config.toml
n_head = 4
parallel_block = false
init_std_o = 0.00402
decay_shape = "linear"
batch_tokens = [32768, 65536, 98304]
Each number is 500 + 50 x the weight over its row's rms, rounded and kept within 0 to 999. Layers, rows and columns count from 0. Numbers have three digits each. The size before them is the row's rms in percent of the matrix's.

# down: layer 2 MLP down (transposed), 1024x512, rms 0.00902, rows 646-698, columns 384-511
# up: layer 2 MLP up, 1024x512, rms 0.0224, rows 647-698, columns 384-511
down646 043:516476563539524503632507460440490485531487571508487545528435522516458628500548586442561539476409501480546420505513395547438514579535431583418436463427476466462454539514537511539585543562488489461571464546437541393472469385507474505504546480569521512577490471527498531440538517557470512434520478462521513652520509445496513554525502415492586456563584492516480494499470539464540476531537
up647 103:393465394494519578514527548541507521554572587562470544576517582459516502437538573485516526543498527470545448482429506532521578426478597468419466406464558524529473487475477502486425557482536533647484539416450528461570432529565579477572511463462450393498506478499505544467490510483479618441483389548371480467534504411517564575589481446465509458545534474425453532483452475415427483478451
down647 110:530541545477453473692540611506490503544466495568487516551512510590449484527433517463482435462494538490524532497442531513458471491395535506511511522519505516447491512463465502463494558475436429505504531494454419516512566549565467500529499506467482527614512528576573486482522450540467582572452498602487524527486435514565504512531496508481510452500552450452570541351484495477516458540438
up648 103:440502440543546518544548522505506539553547541541524586589558564426472496480504552537426483508488569421511423522437501583533549480489538412455460452532448550517418541474439529558491629520450517621484521442444493416557399492532578460552502485432419452465477522498505511414447532513461550437491446536425482517554511390521577493570515504441592463465502476453437465521486534493423416453517
down648 117:468509550541506467680579515506507507468447505572520514567500571465498452490533520557480504449560544480512472510462506508439415458488537474527508510479481500526506482472587443435451543560498436464489504485410346510578467500544543535475520532470470562598458521588467434479417571542506623565469492582438521510445446496491523512519490562497502494490551372439464529451546508497508445536581
up649 119:458503392527524574537535561507541510571589565588510568547589560500485507415532531524464460537458496393513468468357514555488567460534580405428497388458471498542482532490477512523423601491550569624430517443472503451532476473565495424592472482463445453468461463485488487511507515509425596467508446531409523394525496371535527542615508467484512458578539466501436540493486434449445505436465
down649 086:414493542485576441638502558487475606578473481513531477568548502532552506574430507514476528411474574436508438470433516530425604549515520477453577514523584525495448500494502542481509552413478510430413497537542490523525485507504465467527518445546483574557544486544565512485475505478533549530484489558478495545532418474566465464537520548494550517510540457506489506359449487534461433529432
up650 127:417478424503545587563510570500549499529580565543481578617581549478529448379572591484474528528474548420517470506418470542525563461520526407430426417499480505532447526495472511481421573476508572587466528415468498418567507497600502457556474507478462440458453400536469490501480512544424606487497423506422475461545509415499516543566500451488515468594584455440407482453518468431442476474535
down650 086:464494487545485452698447477479549528523600551528538572574520517523550402414514548495463511423440541467496482439447497522462540492526504440440517422494471435525492552448425490515441557541489469479497469494457389449571577536618481485544466532473508482541422476536430467516490480597400629509511474520447483507476475473435511490565502497471513502412586500476448523370514537514477515515538
up651 126:435478429505496572564514556488540491569583556524512581600543563451522465430556556516474523532472500405534464500421509502504536469513542411446449399482484505552461531510481484475430571484484565582480505412476479441535513503624505470561445483454439456498457444553478485474491491522396612469457411532408489449533491409512549548596503454488499461566548477451425511477521458460433485463486
down651 095:454476432500470549626488533498550538574547524455546552543476508510562449452529561503492523499472475439484431484465560552461478469519487457443486409440504439601500474466521504465397543544477480525489471474479410427549581446687455517593461502533485532495505507543426558498476518548429586564444433517446559472479450408430486493609474518402477486489536515435465498359485464454447508480522
up652 126:463488428537520567573527570528525487547550591519481572575553526476513404415570547522474507518498506397539447483399506517508586469517512400443437396465455510510426495480456521507449568480458533600469521437492470444538495515605499482578456483499449469480438447522451496489500474553370600465467430541428474444552515397512522545566506459481508460558584478454459502468501428474443462456475
down652 103:470421426548474536633515560482552486551539538497507563581547544522574373488543540492471537458468504438480462491417560494440492450549501425503489404485481467514466537483496506467464525536486480504464457437508418473514568429665458513557503532484495509556474486557407498557501521553426660550445478550420505475435489410445508503586480542474473524520603489442496554450543473463497516494488
up653 096:421486401540526591602458586437460483546554584567428565603507492460522506422569503505498523559504489461474434516459447517493623540530525461414482501492439543485428582496439562491441545462472571585473508440525525366538453494499479432601463492470502485435463415477546477480437494483461541452475508421482483450556525411504502491516553445492523451492475520428481526496497465473448514453494
down653 067:402461489460571517610491517549482497533520598542516488506411461418442439504584473477455504431562472612511407586464442443405499538545575477477587499515524500425547553532432488546411516427615512446426523515587495537500567425556519468441500524556564513542492550468524473527466539549457512556461650432549465467444513482486460375513544573597481504586597450519443510507547495545537528540613
up654 124:443449362504574596570497555569519531556562567559473532545536575455516504434561512451516485535482499459534474433368491482535567464498535453438463450427479536484412534510464514510427597455530586594447516373506505426561473512547460453606494412491435440470447464531484486476528461520455578428510427508377522498546513455501512563572523417479489459539540445448481510473474408493426443489407
down654 132:515528542406525422735479627524454518509433526567548495477553518470500450518431481502449483429500580505563577471538551476486412473499511602546584514533413484422477459525482502486408622474452552456498519519476392517510563509582493463561499479525417534553502523599568490436459503524442507570451516560527380466459455514561505501534608524557468499512503491432508505417467492534458482552455
up655 081:520468505506538513507446542516496537452566487553486529499466462538529482472551518515469554517510508428498466555430522493449495479473566438515469384480434493476431519554512490402449457485609572453457602524532515503532570484483548457536487474642418511509583448489548511502542392437483532577408493500518376534475441487508459486563525587485494441587615559454521531455506646505438508514459
down655 137:451534512467468532562555483538485471578426514488513477464546579532481518513471457511532443462517490573561535455526505443496516575506440617518571533437554499521529520487482488521507531497427484531547481454463554495518495535554511482433481528358548493510433570519526431530458525567513500480541601504461585453467578536459576474446501491489490506493342516578477511492472429558508435490495
up656 077:436510487655589531524450609507561502501523577531445539483527517549548471445471493565445533578414461480527451478486441509547590508499493504457453473511481490567431484472513546462462473431365581553497554518480550417576486499519589457572532442478493506388468465464490497562480512508478530560546461527483420485586457497464503619499471538426543423523422610473463475452496426493454470455443
down656 081:456403470421446575646479481566463519544565495455519429494402499507491503498421559512460464378579509540504497493504497500396496577570500550445523531480512430487504533548405523485504465465573491514565575534474457484431574550394470487531512557556569489485496502526524541466482529527520529488529559526553530416494613486520486499536559532644418484605592434490548500545485558485485504510544
up657 123:420459429543488560552510568487540491571557574528475554574527574478546460436581553525476491557464518409540467480385487548491549471545525418424435410500461507531446492514478505506440562482499554577521555407486463406549500488620497464585443476469441434459426466522472481474483514529422604485462404528426491434554519414480539542578503445456505467594560473454443488457497448454473455479486
down657 099:443424397516480502646413538487515521510612541509496525557543556517547438475584558488533498461484491441491458468447600567475560492525482441389495446488486425577466480494471443484424503506519489516490437479486414425540545485639476500529471521558463497505486474579482534496455516521459593500482448515452495470490435381485540529597462471410469459487565536429438465360476473519452486497488
up658 071:485491513556477627541554543520506486531579554616469569612491502506473439451592541518419496495532506449443386519470511568419548558486522402418463482512501544561541524424539467476442513465519546516442549471410445438508517497541530439522449510487442509468466431484553525457495494515520603519511438562537502435488497462451513560525447484405517359520510490489385464419496471490506458495462
down658 076:593428486474447484639528594488527473540502453570450479513570506504450601507492585477482521522459430490489556499467528434577488525533453605461498444507516464467545532565450585514533493546540570465430481443560488552541484569515475518475557515437475554481484473517574503537499548537521520505502541416522470442495467599469492504510539529549525519537533504481515521506532531395402420504531
up659 035:561426478450494435535517542466469512492543503473441504555488522544460492514461536548519586474595425449514518523472611534554519484523522510493503488441477490522556465548518472539437533411522449547443423534537432530448464543516445515481467485439487558422537537598503521596521506473490554530471472522586530454486458501569488474464453518463481551501487526481535542420470450585475503536509
down659 045:438498520514413492582499483514534481472527530443549543371460419544587480480502504460479512503416497572539461525506501518501516490487521490552526554631359463446507585508422539381512556538503502523499533528554580476512478528535526546564566506530538527559454493440520537562424552535518493524625502429475549479465597482439562480557470483596507510527515441575497505447618545476546489563452
up660 037:506533573437502511512425473463496537533520537415564511541512516487506513509506361473470479576514560523475517519570447451474550573446444607492505499501567499435486463454572488433482397541469507545558505524565574506598444458510445466543460451504496550487413577559477539466473394557458476636461463462572437511520471472469517605545534564437529479483439416533561442449584419514478526573525
down660 047:497461412520401453521506527408454502509557418549413421463514539462427524517489607506550424412498506424569426445458540571483524581551527480487458463436457440525448511499477479570565591533496445499479529488426538422457486363439502408520575505527484508540509403561552329529515487460560464399468529491493512506538544413565467517467431535511483561559520578463532485484414515451462522553466
up661 042:495546480511439512585495594537388496523500520391511485516460520495554448490501447518532514559487463484534510519466527507566459517507479476475490449490590437578490473554487529428458510536541484542561459509499513512541482488479424498506434538527515484510542569516477564412438496540499522617465429523541500499516432488396536585402491556523408481505458471413439521417656532627458562517454
down661 054:558508585505471499583482542465551484469520503585450552434554489481420529475610529495496529460417529480507488543529488526474491480557493533505525493488507523435432538463457523525586475478478431478428518478492476470561616536510600573494522549455489529524539423489538369505509569504556567411496492429449516532401485442493556443586460560503525509442522488547571478517451503450436428530539
up662 121:473499492525543474531487499507566442456583578511503516511458543489508433495459458550485445474507578530487449506466469490564506544499505500451405529486492514474521443507459478603519529516382571487457517545469472479524577473466439539587529492544402569403407449592484579479542597457527465586504517477523411594533443530424485532518529554479505477468372610428531531466456561578381445516496
down662 136:504526716474520476478520476567471467426446502483487540476468524500561532547487446523496466461451542571518534498484450472481491605562475543536378498554507506456551467543490543430529459516560475565499473481438515471510529569366515447483488546436486520509473566451497562544493505531543485477627513531552457494568514542478517529477513505506496440536517421496488493491505541561482479477547
up663 105:441511475506415557519496584519447497443479548458480479441451558484535444478502466411543520503514481468524487499515460443532518418542550548509508506411465443550514445506455469411494501502527658448468420475498451490476511426607503450466478446489448433415377555506498513579501457475483524524576437482456506498523467518538506505482509439511529430517513466508460497454511417516518532477540
down663 128:457450552473541459637480521441431572408512549567556347463497466437458574536393463458578441522523503471464501563486510557440518536534536475434393471551439520516551448514511510523585462482473428522477489609456520453524431491563414637453408536578517505531533542499466537623501532636495601536548480445552465461511528473508541535544510542476499480498546534626577366530424503554565506487502
up664 117:421491388492489563607506508495478502531608575520510590598581551469486446385502544558512513544515557393483456485417481571550532470507502409394431414512508545556417477493460494521400484481440549575467515456465521448551494471612495466511513470438470433446453469491470486524492577573434572501477462505460468458563538408473527588557503500471515470540531480449398467456470498461479474439440
down664 070:467376504571460492695537532484452545552528517536515526507490472482437407512482509517535509516525574468405523476502490554506426538461541501553455489449489477499573555519518434515510479554480448505472522496382379510556538520539456590478523560488533545489467488515457532487550587475510564537463478448508502519480521471475469533495508397503532465468526573526509535402496522529436546476484
up665 097:364507433505565545526500561466467529540579526494445520482552565545594491487578557545558572510435593403539518526473440549561582455560535453456481487479491500507368450531426528482452513457483557577475531478525565359601501424501424530631487521488492515510520504486433495543525515463391520542423444501474405460517477444527532543530545507525534535513465524451526491503490428519497483501409
down665 092:474484570555492461391532487464513501591411481518564508453525545579453451518451576531463483484514504439554496514526465510515474433460524417503506562459535513528578478439419477546561522415514540420599549519458523507516440541469541520581402508508536551565481409455496500483554520512632491467491470385481488478442523490469533563574523495546520455542575465487554426496571565506494488484418
up666 121:454558442511503509525479542506592489540599557523483575536581556497493501464542560499392488499423538375551492507416481505510609436533516470433513346484590484560394490511476572516446520451499657660436480498505500429522471393538447492589552463504509451521480467493477474528520501473394518523454464485459447468520499494496530568530550466505497478476508550456469484510482519531445489480503
down666 135:507535445429475537218517518432516475504517453513496539515568543516515509431453532540526570452581508472569482489525492544533564475591465440532540467508507475476498455570457577507511469476513444529448457495499578514531505510533491497500449544541491481528536446450499515601518588486494424389480510473495555493465438476421502436645511471613511479552513452456484473534510527486450537540533
up667 113:432508373540534572539518577533490530544562603553511504553539607451524494415579539512504505532463521451522445462389536507518569448499561463442440441558469498533412555512452501535451576500554560620469570418472520434585508524567492451594430463454427447413464476495471481501503473505439605426504421525433449506560527420489564562587508428496516473515520476484454518489476462441429423497409
down667 108:552480501437566471633478573531428541560478542599538521548489493495557482515484463492456452427510575516501479457481538486515533571415543560506564514556446445424496528468507554466457530471458478559487510511447435502520560544599510493497523472492496558562496600574604487401470518539480568563466517540468416473485443534546504496493565438513497414516569435437514538375489442542472480536468
up668 097:449436410543553590543518573450502506617587570579478530568528579445468495423581512547459491496482552406510455510364456550488581446498562441436476384504487489501436509476465491537460573492501531568469555410398482448572476503556538472579529478464423394489469476482497508475500478506458638453461478515401478442518538417526550510642502491471519435525578461450471488477476475446460452488463
down668 113:462489542559558451742587602455543562515478503525478518478535517585575447515431496499472530417453558484513507461423552466433402493479558525518487491536528517407468488536539449534487544512451459436529476499447377558486488505595503487511513524453465544517482481720535485492508491534461577518502428592486505519444468503574542455503507575483518491529551486496434544384522526547498507549535
up669 083:427439436511517605506543493536436514558566539542489491520534471409495360428519468508508514450532571461491431538449492480491535509505538437455427477544557524538505525483502505556516561437560503551506539406458483511507410581497620432493525502491414466508469442463541488492412461472468544450509510562499459364520498491490567525562511503491555433499585435530439517455621457517473455463454
down669 076:415381508501523496596457583492550453622548517558485595504541512442516469470479445460526542473530524449520430493545457492507546491584557495443478517565564578464506503552517569462420439532552499435488588493492472375628452492509574434473522456440493488446493421424568495531442513500487563492449468562471537424539501488501491449585565498538533418537629452444379460430528519476468473500418
up670 116:393517366518448510560462532422525494561556583505494560560547618460464497413642570525476487544427532430526396499475493506524611432508451483425443460495507518520423505497437529464501477461511566599454505416462496451551445451535481458533552521479421441393522488456525511548457554520426522437460504496461501491563572405499539512564504430504466499555514495460432482514538489494504485397459
down670 108:531532471446500469636471510440597464527510574498563488460485576569514397507477532496473584476462552379506438473524467447476531473538480592471538565488581497506446442486429516525491462520488492477532498606438538409507548495558471496533550532532466568487505529473499547495475519457541563574503568457457490547514481519561488517643609572490504527531556367475522536477521426548580501444523
up671 128:392489365474489608509456552469465466570575542587471535563628556471495509458502578465441518527482550414534463448430490539518556463506569477450459416459481501521510514475480541511454590463510538659532499434497496432532451540569480464567416470448436456503516446497500500553499542497458574420493451524471493433458518441532563558587497454455512430537511389446462504476480360447412465455418
down671 149:535600501404476487458509558493472542583529562533546524503482503490452518532444532467580412444517565482505487520478556524506547490439570494465528534487487542427506497446485562403445519469429434582502498509533540486521552525514451538509437467523522555664526473461558482519523527457502521499472509542487468525500458484528541492555455547510477455461510481442601505469471505494528508541365
up672 125:454479427550527543571507570475531518566573595544491575583546568485518450408579549544477519520478529417515452500413506526508533454505545407419448424483506509520439521489496492516429556482491539596518533448479471427545509504607481483558472483458464464479476450539453474462504529522425615467471422546438482444538496383491544536610507443476478494584577459457421507474490450455449456466487
down672 099:448473445474533491579488539460507554547548563505542616581483554505574374451528585517528526497516480490483442460482588548447458435507538457442504484498461459529518508475468444475431546533455498518478505464459397424533561507626468479533468533513505475533486464556429500480504512532435604518457480537430537525452455357425485483568458476460477496532598471400429555399484451489489503513568
up673 127:422469439537514551553518552490560491560572576521510570595539555448538444427569584520471488520469513421497447495387482518507542464515525418429461419489477513502449504521493493502444566479477537595500538430461456444529486495596487462551453489469444445467448467526490507480480498535420654444465433523434468450521531402513534521593506439489495472561578476445427484486491463475458460478492
down673 097:476458444524510519575504535473527568557563509465536545618558547501614402409569564531533504474459481473536471493450535544495471502543497458426500455514436432502465491495501474501414545526497507564481459440444417446587558454661485482535455544522461502520476482552436480503526552518404612517452468548433513498485504385463543489582461469510465490498567503440481503407494448481509492496559
up674 092:454553473479444537579402479525514484568671538516462588534531526498548547485522446498510475486461566433536445513480443593556563411568562494419502429472476559499478507503444545519486429546478643553402516537534539434542492420502487539547502484495466553472516498435505506546451542426411499568417503458467482488532506381564457430517586538529522455501470588487467431497445528494464540443459
down674 069:513460547482503482619592565547463577548412568481543497513506504551487500533425595473443462449587398515523490505478527446523466581544446470472453479474502558532504433543465469513483529555525424538625585579511497513533549511554492537532470538556485441598481549499477502549506471557483430476401488524484564504428499467426479482531494476467439544498566438497498505518507504595513502448586
up675 107:416473421540521534566534514470531493563585564552454555634542502423517432414571556543466512537478539416490453505388496529475560467513490454411453414472460533541473523469513500490401556489484548610494519435436460407555489482597541456599495502482447448476427469517480469484497491518456631450504443580403513436540527436486533543568484464402514446539583508447434454470504433475447477479484
down675 126:499456478559529504647508534491543508556514517523479559587500507500511423441502576501481500449534522492440454472437553544477435462443482389488496436498482485571490508436550438509415507526489483497459497438413400471513555485602485486552478499507476492542549464604483487431506550503494605479475477593443488487454477430428473481598422508430488478476582498446506514400555472518438491477507
up676 115:438499437525529564577492563482554492565587560540491556589545558485539438423554565529465495534488542415528449510415489517520564472505541446405433403475490508533433504500489512520434557472491552589481552420466474420543485501589503476582454519453439471451478448551484510468530492560454623450461406547407453469520504409454528557557507474474483467579585485422432508440467462454434473474497
down676 095:477469416500490536678467585485506548567607539521554589621546521491539410445510567477482510477469456500482413502444523579521553428522463447416475427526497456521524508489523513495425510519500515596473489458474439406555575477619475483542468558482487486505495470517443473490444524539456628512438453570495524451493521427449468497557448445428491460460581569454491481376522478476469542488447
up677 095:428452441558507597597525564520532490574562565540515532591539569464503443449564548543463509543490558382539429520433504551513561467499542438401438433479478506487420480494446481510427560435531531592494500451458472417550464536576510471604469495442450411442468435570473490451482495506436634466478443533428506444531511400500539536608517447470499450567589449448420484457528486474463485480459
down677 106:505479478559478514694500512461531510552504479503523468569534511496491397501519539454499494437531507477435508488451581544447412465456464414495498494506484494496528522438526410481483506507488421485515470472439345513458528540591486495501506528493514485561468453595457541461525568521444596486415488522456499534398501456420462502596380476452483494483649506470521509398561462525514498535501
up678 127:419484393530504568593489586512515495552570547562494540549544545462536441400507554526476468539458527414494475489418485508513585458510539434422461392480461521538443495499462523532445571496488566589494506410474477420552502480628500465580455478448466455485457442527466518492466510571438627461478438522442482486545509393482525513583500443481516439556552523448412472460470462432436454457473
down678 086:434433407538477514794475478435513509527574483475519495604544481527497460456513480474493476418455532466455514483464534556440484479518488409458516446531500469477483553473488468546482550556485496561477464489495427489491558523598538521557524543490542509520497481568496563505480511545438610504400484481533499510453451431429499524594441508487482514520575538490518413411543579484467508517481
up679 121:407506449521530554585488551481527481575548587543500546609554540454531443412565595517468509514480540431500426476433488538504570474510540403417443410486464506519442503502467506501422557480481528576488530419451470423548495468608504500573463473466424442474448472543458503483483527535431618468463420510427467465569510395498519529566517442466461463564561470450404489454470471452441477448500
down679 096:465467435516494507616490580483550545573572568565543570591569524500554379427589563532468533449458474489486446496466515562465509511539479429400535460481508477539468490552480481468428546511447510562479477453484448397538557499668484504581496532503516481483490501580422495517488541534434584552434484553461524480484487370413491505562501504441460474475569536442496550432490467486452517495548
up680 126:441473427529512564558501573467536491572576583557487553586545548472546448422566543534445515513464519425523481519395477519509541451533558421442446413504509514490445502522481513503427571475474532590503530416461461397563505516623501463550481479449461447467414448531479494463488503548402658457445419523416474425544510404493529538598498441455520461559563462438415489460500449452448461459511
down680 102:451446414545504533627512559503520522574538541520518531580498545462536407467546573467508502434493496485525476468427599509445463464516517419443475446544477455542496534547495473486408519469523505523497476440442396430520580510670475517541452510509471497509468437594443502474486573556421656496467465511466463508482501392471513521616457483481477503514608483421495509414522466517482519475540
up681 033:504448458525551449546491456540457446537452594633546445541458552491620566476476493514592505480508391501510517516511543573583498473537536519527539546513527461578492481434531443458413472389460498582522557501518541450457474518546413563519511462434535484519324424414490500447589412466524488531544472542471418445535610554440463517556483558499465491514475532498517586497607444504490519511499
down681 046:550522433507458483410480526463604515527519475431444506515592410521477464504493445503415519532492562445475464477503495424535576577456504491469479416520456483556439453506470504573631384553574458440486485563508484503571499461438585465476466525506490539482524534524510498520517515550474474514515529469562600481473411491527588472554554482504520567530458567538424431498455504438571493480578
up682 137:392444400530521558585484521509500508558590562553491578599574528436540414425581505514448520516479548422518460506390463522543585460507522423424424461485486509513469529510458522467462559510475569585482551461468484416586509496583528438552503471414442494486453431578472508531478522502403624425474464534445450436538501407483514505569485427470478448547534481487411490470470477478465433461444
down682 096:439462471526494486617468517496529501523469489549470627583478511463483404417504579464470503451493524476443493453449532569484473458450499391457519486434451511553454521440525426460428478520476449490471477456480441516477546484615503546511540501435519516546525568600494536466473538453436618488437535541475570534441457462484520411518450490415451486434558535442509534413493511529563506546514
up683 078:476407567499579489511477604455480486519529522547441584514518481543556427496577599479395574494512555426491503493474490503470465518516549475489494433409488516527497575540442488517402473409553518524503608530509510503555552528536559549538535489499438483484553506487555518491442484582547586498435437465540438397522426509524441531521490568452527481534621467448446460481559609476437500422507
down683 082:515507514536483484546556478546427448576541511521538450484516465520512503499469511483478517421483476518526555537476514470528490589517420548489486586482515488363430513477562536559610529517555484500529445494472490483424476613543429490526465478436564481578501517450498474539532521532444518459525554470456557534482548512462505526581575458542506547420445463603511572531527430571556468582529
up684 109:469459401503490542550547555494567518560547594513516540514528562467520509465570572554537518543477523439522498514354508526502537457517504401467431401489483500513383544477479506462443556488530569578488495416426482452553459463594542480563446465435452480457434469500473485489481524506385646476471460451470450465611517372513540510606477417504480483534610403482416496491496542440435482429538
down684 113:583419465542560428580564517484384581473532526476469480526530496618554545429439507602553515433502406523498489448556561488408505457515432507588453513535551499549466519595608441471457508464498481429461475473520457559497501481530484512441499555470494494529495547632570482544446568525468512429481447566481514545469521521476531514559440523514555474565579416541387514463560512549548497473536
up685 048:490414528539555460576483528482498503552492537440504552549533493440548508510567399488590529554489565498479470507499487404489500490510590416482523509448462477495466493486485445506470457477548498454542423500527487516518482493589553521532451504534478530412510550642503481384526377600454472602447486589579467490517396423484505482546512634512451516534623503467494518380654408468465586515501
down685 063:529554565497386519494528591460510491518478514515495484499423510543524451535468550506436477478530490427532498491483524511537520504485455566478482386493452489438461471492577494486559509456469457523497533477485520454458583513423455441573464530473533523525508453436563508565519532508622543516525517377422532516425600460507521441467470469497524531357324535567497471551415611471361414536460
up686 032:517517469553435519457549625416530509523523530579450403580518538543509469516493449467467489508541474544454579554469426392417534531543505507550521505476483489385458583544388549499566514552522461429644465469475482537473408553534463608457534558487466499462427479503480536501471579463400388518492482419557525480516532479409484501481547547565544551503538446498487543466578458501549499473482
down686 042:455523482468536535596490464525550508464456507477599579583431431462493472485603550517529517531480433489523413502476481533495514487516498519461584489521468513567470445486552503560476504473421584550435473577546547468516495467561567513646485392494463509591627516521462508523491476529572534488494539462464455564435489447549546573520486476454450438475516526478464559522508566468503505446469
up687 085:407518465509545521546424558500503461507545577490440519529582539382566489453560470504495512528438622425584541500536448516567546455587546483523474504463515471453505433550410533456439466486512613558438526490535567420599490469539558536583473495432506483509486545459468518542452474460463522557484492454350450487561535375580473483586606474573502530522533521490514480558522500472500496457533
down687 073:490477489467507450506495455522511554576533582462479513392508507554452599578486614485464490428516382408428520497490526406453515483462466569448466498432591498472535570488504562554589537522507484485530503551445472428563472639543509461454568430508445501554468486537546457436551470444567459444435454520525479501449483477488468563499468547408533506355553409557487539543548466568549462486497
up688 070:430464537501559473495496487485553538566575498516513470525550595503507486498536593612574427551479520441529459563483479576527515500494520437485460457489364495480474464504447546471454525527499488564450500376511545455555496517642461518545413524469480422560508455492488560492515503521394605461372409512422446482506576406530579496618521418498491500512573375511472494533499447529519500372475
down688 088:399446592506538494447516528476476550527501517523459505496588521500525417532493532550534503533514537479493455527467451480560506550540432407475598651508495575507412491520443533431465454513497468386467529494487555459503534478540527497459391472480543527481460537479509461490458595501546466389565439448558500441472449453485487489553489429510558427534668548458480506515564516574503436476542
up689 092:432550429564501655567516513498575490657503477573554634566507558466459492419515458484451536471480526480508410557492473555502525429475541441466543440494465543525504555487442501533474488462577513504436532374477447494527479438524563406564537500503509428466514489491592623426544509540534506434480435488493573477465515502422532451608499475512439493537485507483527511456529472376484440460481
down689 081:457535508575537507618479486503418483600588521554488515526476599548511480485523516529491529501549487484538407466476534549381518534596577482450470505420539470547479467528501509459398479469507464432512474493472419440536459518472502380577454519499507483557467506439509526468488545609490552473486532500449520559511441377475458481587555477527483393431482536455454559428481566532501392525504
up690 126:415484432545492552577501536490547489553573568560519548576564557482531447427602594543478532539495538387522467531417524555463552473520507431397441409459479498525444484518465510491454544476522552597509504446473468442544494508621489483573467516458465462444452412520473497497478519528420594453491412517416482399544521425494541566566510430477502464561585478431415487478523445460444475459511
down690 095:460502428473489547632465525452501506543587623537574605584509580526562358486540541550482535499487508408505454491454506584492569468520503456386467466465463415529456494514390466500387507524490539486533490445484476432587578483672438472568401569451490486504432446555434520508499605542413641540504479574443504431479494422493533530558512497472468497439582486517504487411540418529466523468486
up691 123:493607519562536504563480543478564483517504499487477534513521614546530482422485575591491477515441493434532525499452458467559544394539464478454446529561498498533373496509525543570471476548465537542577447480483482415533462455538493510616500493462514486440447395477429475475484529592492511427501505527476496443511505495485528504484529473477459502465533486408540474490497383531510389383504
down691 141:539453507424501497678456531508460526427484441516461514473533557549584513458523533450530505496479539500512468478517466559561519428557442442514533485496459495572467411495434501507545532513576538440445560497499518518463499492603529539427503493462407582514516439561477532465520439560536513448548575476458510473487472467468454434491501525485473555467582442363529504470468416573593467380497
up692 080:460450462516521541567516514472528488569571526503519553558528546442528423449564576543498502489501490440542435500443491503473537443510543434418449439482503497532441494508481534476449561490460496582519530421466445411551485536610492482565432490471448448491449463584451469466515463549432620470478401557424495461523485424485553553587513486458507482528576510458461546494527419493398495488532
down692 145:474471437507526502500486537474561535565541551507526568599516536488580433458558582525491494479497494452514449508447566535454478465518534422459508446457475473568473482514542445471397542512456477542510477450455409433523593502682455469555442521489466482556490470589424515466520529528412606507437442568463479492492504407454531506596464522452469475513622465447486518440529432508464493499524
up693 087:425497438534556552572550604499547483559543591581509550616534546477560437439529570521494537519489509428520458516427493529500552483504535412448433415456516507500448513526466504526445617474482507565495531384462472421571496455588485466598457502469460441483485449541447479483501500544444593446468429506440497439478533433475542553594500493457459495568579473437501489468535460482429485487535
down693 132:457439426541516491567461542477537524571535522478501615587535552508585415463541554518490487463505520470495450479445550544465490476501514437471485442496502469470489494524527459465414555518478498544497470439484441433545558490680441501568450531499503489487476479582454488456491535553478618542444431586456518475474500387469463497616484526470481461523610446439492505427527471474459497460522
up694 037:474541476549517516551550482506479500514571492377537492557546559475484392525522603484604487527543528486515446527508568490487492537552552458472466529501537488508494525549513473428525501432450498484573456484500430492529481507565445545469480536485455488503578558593550513471414474386434512486567465541553548512472453507447487479533538517497500586505535429422443545425534517591487540577569
down694 048:525450566452406541607535608468506510513520497521393561492443519450453498489545550477456516504439489503498511434529399448477598424478481605522546450582485547435538427469534494610529536471579491551505467530522554503428558436481610463512554438537427572577425594468515517548528563503581450463505479421473514500552553490504528487501489484450499485517456519554428472521554510465497431505424
up695 039:502547465462504490576439589469456490509475441437576533441476549483576452518540393511506521553453494515533494492482553429535535563526491561484525571569432464481537422565625462476460578572609500437519594514531470463536535527545606518553479506490556478441463527521525538428506438604447497503452451421590467390536351513490473522405444538505412437481450475525465511456592380522487590501463
down695 048:522580540546510493457532530455494481492573624480359443570388521568427548467480652465537514438524440442457507541490433517474571485517499517517466436415503504463514492453468580536519435463521483563507349406470534443460509535505581484436532486447530559538549519460476485617522582487503476496427590513473545604458557460462597460565522439501535535429476457461552463483471524472460464513638
up696 069:532412473544516545512592575473532522526536566647478588628500516481455450460553549517424512482510522477432366480450543568456510502485531390461448451527543566560498502481544428546444509423497489568477469454389435512516489548561599464512481498487510537464477430522545498415441557549514643522488465582519520492567542474473561571552441487405490380553565483486376524428488458512452444517466
down696 076:502460570553448483740485542514440485411474476529464459472495468505465579520459576433441487514486472498481542545427465409550516543513486583480500422505523458493439517525433552515516497485493581429481445500643548504524444509504461520535502456501537500498502554503536526552501436553530522505475525426515501458520502546448510559482545452489552523547489536586572490468552560475454420517509
up697 040:411446548472409491467467555422588501428551442454493544490589503428579413499485539530487566538563530506459458521485581475551473541522463460450519423426508527453496479572446462552420539599442530460453556437504513523605409637520586490532515552570492557511582425493545523475497472477597534424438433546413576547435517591433369410524473558542463461525464500476441422560448530548440518611445
down697 056:447482555551488514671559437468471497504511448539493526542432560561506466453494573521599471393438456584548513449519486482431551564477514572556470491564512456528529515490537523510554447453426390561559486507475507485369512479537513467464557510519562452440460556516430511572499490552452512523534637430494516512544480451539540548516483493452539564479432507549555562436517487429488403452623
up698 137:513450484515525537542619514408514518531560503530472530561534568516538507461522501565436562500441551395533465559367472552521570469503610428452460434508488547515372506492478538518497580527416485552495560379413505458502482463545538498617481500380465438475465509495470521466377476523458621460523466526336527510556512352520526496599514456519515473477548520504453504509456607421527452469567
down698 165:430489525515488448488624560496429584562466530508436506496549482546587521439450484613497539415486561479576455533460484474405512487501541560545482441478533555466473502515522522586496570480500552438524472474469440573530409499491546521470529504433439537516519553644566470526457494524523532515605466529533540474500496501559549514456560617482614423494591466539459531410476544502556533488592